Weights of a small GPT-style language model, trained from scratch on English Wikipedia.
Architecture: RMSNorm before each block, rotary positions, biases on query, key and value, untied embeddings, normalized queries and keys.
Each number is 128 + 32 x the weight over the matrix's rms, rounded and kept within 0 to 255. Layers, rows and columns count from 0. Numbers have three digits each.

# layer 7 attention value, 128x96, rms 0.149, rows 28-127, columns 48-95
141142124091067108131189110191110072151161078108111156117088129171168098182131132112134103130079151133144117169160097035108115080138189098147154
135134197086129173160135125171126136138188075072132095104186141131132152143142152156151175189076072067111092113135132120177145150128154150163130
135096109143134153166134111158151106134090207122184111160114059125135143126091145136142172103137107146098135123098098066092134194102126104139130
132086094171096071147096139131138154144084161156132125141065145116144070124143166153102075110068136154134107147123158069140129148132144150108139
125100157144115126160160125119112179102140153120143124110118151114135090165097035099128080074106103130152108098160110140146167148125108088105153
121121147124195181132118176143084160172125115105135103089107134134122146137149118142127118110116115169079134150115098190159104105093182129158184
173147053094043120116165060166097147146086130081130178119088084137111132188147106134101110113145195154155164163150150088100129098159096051158107
165117083115077158168187062102097098126111141180114109141119179105105102193133125169139093171071104189184110161052113119164174142149128100131155
138114148115049089143188145141157147140110204147159134127150102138122139142141099083081127139156157091131092171113114170128142135107150115186140
174155151138100171163104092121111107091132087135150173117097134151097084097135100143141161133077134154175098126142119118155062145128172099125109
126160185138062126101158123135144096085120121098099126113140090137100144155112120111103172110116121056155074165171132067112107129157161109072152
131153104106093128151121154151118162070167194118138139072120062110173121166142119104174115117137074109137154144178148114090123125152119161167151
147118129089127178164155112129112125154095188075111134164091178126127140067090174123142119124130154162167101090155133132123071118131123124099080
115101105113138081119159143124122138133142140089109171139078099175128122146123153111126135075128139189168153114121146150130101077099094100142080
100120186168131100136145093116094119135153120090153159141124108122166121145140147133134168146101168172137197055113153151126101103151126091160103
130191070133112165078124100166119131087107142164136108136134159164123043140119155119181138083085108153088112092177089153103082131117097097162068
071119158145158150143175145142169091100149167048130092126148124112111141116079124104129146116137108149106108134104124156116060123105184099213131
146176102132155116124170107155151111109114136108117102153108162118074110132136132132173108096116085168082110083116190091135118141158197133101137
112153103144132143142104093113103103082166143134130119091098130138127127143088127119095129110129147143113096145124161132094157114096119103112088
151091091141117119123179125142133092138131139106055130128086170128166122115153157141136117087120152132170191148084147173084122112148100101154108
141084104165069100132138138145127090163116170112108141130137102153127064141118168098185104144194097159064080135139081138128133115129123157186149
105167088188090115073139146137181067136143123123142121097129120147144102120143155104121128128124124074138135115161107187112130135193093106108149
102080110101164124102095132088119129126194198126117108073220128093126125176077170123107117128161143148132144116130092096135134144117185165136162
116124121157117137123172080131105105146129152126091093094184080140162080138073101097110100108102142111140093093132138132158124161161109094129129
170127118144139162123125128157153188104081121169090115149148088124175086108135172141080139152108146127158131069142117071098172128184111113094076
126158176111175126100076085158083051140088133112163132156129131131115119177109160136105125129152139115134134084158143167133088084138151191144131
153160089127076172159101123160105120108119139093112075092126169161085077181101218142140175137085098155125110157094094060100102094076145134102100
109162109135119114141126146022114124068105161093119120152109137134140084119121155122148142190126093183183098102110140141125120112180142133138082
150109183124094108120179152084103170137114127127144176175142149160139108095083098106147164116145115141134156117143123097122123132108132124110109
135074169158152086177118132085142144122127125141137188164165151115127124105120079169155137122108129101133038113113110141146114115141176135113145
149110139120192111145145111071163124144105101090128110082149110119128127135125154091188154060163160134091177150150046152109103131183113099125092
090088146151138170075104091088108103091079138142148131132152088130166097137163166149126146105131138147129125155158088150055135125153132098139085
102137119170154107151138151175139100111092156119174157151121115187154146154119152113110154116172139119139133153104150164169083147118118139140106
064132100166198156085086133094153167142111155148161133130143145171091175145164078115092114162126159110118151085127136167157099142170120133116088
116104161102116111147174165129099108113079155145182144146192165134130088115122098181120136089155107115141126156081093107185132194118158109152090
100108147171055088068153129089128155126141145112110153119092106080156142109073126145106075121111131114136079098129143096135156157136105141056144
127119170172124137169110064156102112099120098043181135205161162139128085174128162137080131104169086126119120074174166087122137176136152115133157
106199165143141152149115097106055084111095167110163197172156156127122128111113141130087137155173156047162066085119124147149167180135106124127129
159150118082206086131145137136149163148081175111153113104136139096094114171122117088164073095134116081143091074149135140175133139134141159120089
104123141097116131130112149061133093147155096107087142129125088111155089147124099140113109160115154116177115165104138138183105139131155098098069
118158113121128113077134114061089119137046156151158143131146205234151088141133133141093134114107107171044096100114128126142159143106149106144120
127080080113179122186095046191180040093080103182140084094147174101222092147166164162152107133103145115098137135154163141136067096135139110122083
147171130130161169097120111064093192081136158094135188146156143125068123135080134141156185155121104173120110161057074139113028074145140140183138
095088098125137088181149161130082157115120170143094171118118188113177085114146127106085118094098108205255157133083126112153110112048109129149111
218146136095109158133127115128189155167124131144085130136166063090106113047152057109150072088138160100113160204222092147128160124137139144132168
073111101101200130151046097108121110161145107095134121112144130139147155171075151145186136099121123135069179094139115185160200147079077146141147
107095041143165178083142177077185093051140148165029158107176105097111143174155141124196133155124105104117159166190107204096121135144085131146073
149117099131139140167076083160146110136132114177136047155141063155124110111132192169105187121127166084144115132139083070025119091114151120139081
147178065100054128143128082190151162109078113078106137190089092114132115117039122083072116140161110152115084139097112067094101190086195114139144
158143089157132176100117112155124155105148139165185152113037085193156127149105088147092105128156127146088152192136141065115128151134120169060116
146095014099114141166163167112137162099123061145079181046082150164158132140149103107055142144203164111144116105117137137087080046021169155131119
132101138131093134103207116152144182196153141130080102171082049093145107116190113115106119128169187228106145212077119129096114115147136111152148
110079073134128134132065138100121077121148182088135129096110208102162106182083250135065123168160188111144095034043180151147097135137116113148103
171133092143137088141059131099104143125099121129134178130034189158176122086147135193108139116133091126112055114114051146180135159127069132121114
134190178045126099170091102155116061068085054098105162165143102081156172149110133116059090178150096136150121080114143110060093098241112116129126
078205204167140160176066114150065129063077151131161111142167071160066140073041123208142099125076069175137084104114146162112108109122098115092079
169097115121040115185136071179137164147203164089147120097054144150161073131083162147098125156141120144123114138156060094140157153148134115131190
102153109069143115149087152142150101143174078148090088118152086147080150108206147133092114179132175083147078127173205040140190152134115101127124
053160133056117129126136148070096179147128130048159207099119112178145159133099161126119143142148124197113126107122083106145140162116186140045078
173084153127150111131105133188192149183145094122120119075142121103095186107212130137181136090160172103155179210141142143103172134178146111146179
102114091139131126069236115055114066067140111093166077130129108059146088164069143113111078084198083156132152154128092138102142095126159099193136
110124058136164146178105102174103107088088145069166105113183147202135158064052118132148166178175092145187109156116108136100164134147110106142090
134078169159145129110075130099149099169180090200118126136150124119161181141125150083118096104108110092148163116090138133083094119079127158125125
108059160147119105158145101156162168139150106124217124147064031111173185026091102095071103117073140120152138156110088138133115132204104087247149
114168141096166072134097117151105114089158070148129166130138173075096139200093069101066133105106161196142063118076147143141145089135181041075160
148044159119118116169123138080102111114083120147172160130090138147084105116164106157066208110138157115076120138118092111167121129174136131107144
094169101152082097132122132099181132115105164105151100147152187106087122119193108096096114091126116151170158171135142156138118138119121116119093
119183181069114098147126132165101133146118120160151107198140070106118126159092106132127114105081116178152120148130119148155127146088152174152100
107189145175184090119081153166092144089077170156163105144138140210148128134152147079141144150148109125185139086164106116136166173183050095117100
153128131134106099100094191135130126121137086099151100120121146126166119127088135103158137115169099134119144166148124167104142069103106119107129
196125116090178096137159104159121148117113112117077102143097128111155151153162096090123101172115110134135124110154142214130133094160107138139145
144120139134074146146140057155122044153112128153084136172150136119165097119146170112105025109169162146122132154131122118083125082154170096117163
112100100189139084158152153125124157101138148106130104108100086154124107093107136125134141055129101149142112143169055123152178178102152120141123
132173086164118136089092091168145092152167102164120104181121078156079151098119150163129134144096128167121123124093154156080152161126140121154126
102162168147151085137096094180125124165086140072112158106131068150118167092076093141165125107119138103105094138144182188106095068112099162097126
123026079137110076159113119135179146137165141144122133108187111115136084134096105101076136160167176139148141130124168119095109072055139139110166
146163140131167143120111118140139158156099107108127123164160192138104158106143130136107133125156176119083129143129140119116089103164157172122152
149109115170068197141112078183139092187140117131141157134169132116177066101070152103152133162169105099072153154148127154120104143102142123140183
074163064173164116110138158130122179119130143075110115087143180150137130074146138102093141104114190138144136101172072127129177163115189132092124
121128137090127137181113088103092127123182072113121133105087168148122164121127130158149148123118134187128120094096155192136045138113093085115057
164125108119154151111140129137110081123157159131216096127125125108129110066118121125141072128116101109152128090149104139164115112122072134189149
123117108144149117094119127109160135104160114157176101144108089077129115106182131138089120105086116130098096051151153106123136163116130218123104
101146134072149125100073116145156109129150178111176102139147140150141158161135165157133132137140088153126069113156137129142127139145119140168130
100104130157153153154175127146142148159106072116127115101084136204118107069154141150174166139067141080103155104156125152144128090132125150159120
129130144134102098065113123070123173117168162088078108138121060122165131111150148066124108186182161157135148094152138113121149142136105139120109
121108120152047119138098127048163105170162127150131115204098118076123140159100083068116116135086157159140153121142132117127124150096124095161111
106133119159108040152112180188132127104197151078189098199051098171144134103174116158106135168147090176192141099114089131110194099164106084103111
135178071110148144122141131135114110126091136111080150078133081162153106165124174136128123141159070152124096080151138088126104062081130090126126
114140111103088154155110151149112170171130128154106131156115127149122053157147149134148150107158147124127157068116136138138154091135169100120101
089081111148054115145124128054131134183140129167100199132100095133132131147168104173122083120197123151090127150160098169149229178143123110154168
162154192091146147140095119179100145135191102064189074097133098129129127124074115104167134170103138142118123121154137121118132049130143134143119
151152129119181046128131094193075150140098133100179122112069165096143124108107124108129104125130103177130126135119186069171155106180141126103124
139124174094127152069089113109098149121046130089152187089185144077111153098119118120059178114163155150106186082082147153129128133099116154157066
069172114086161107173145138161089224105133114142092125093151109176149173117167109130122138086114134157189088150162111108120129118130151172122109
120186121108121084136120116120116131082046122120136135142109156177090156155137131110145115110091091156148139156124173139118124096074120169144125
134109091126098082122137119137131158110186060123154165120065119142177128100205097136126099158189121151159126086119095115161097153154131087127144
143157146158127168138188152118129119174089137169097137143145090150139146079132133149123153090134079076109113162138128156105177189131123118140133
185147145136108178138125170154145106123109162112093146101102148117130139110096151152132116134137085093111098138092179125098107131122152109151110
100088144101140173108165134128111093148080143154106155171169095115136105119114143119092185129167176068178107134126090101197144109097151108145086
140140142120110151101154138127122102091145157107099077148166088131087177086130130121162137127158096113172123117109145137106125172159104092169094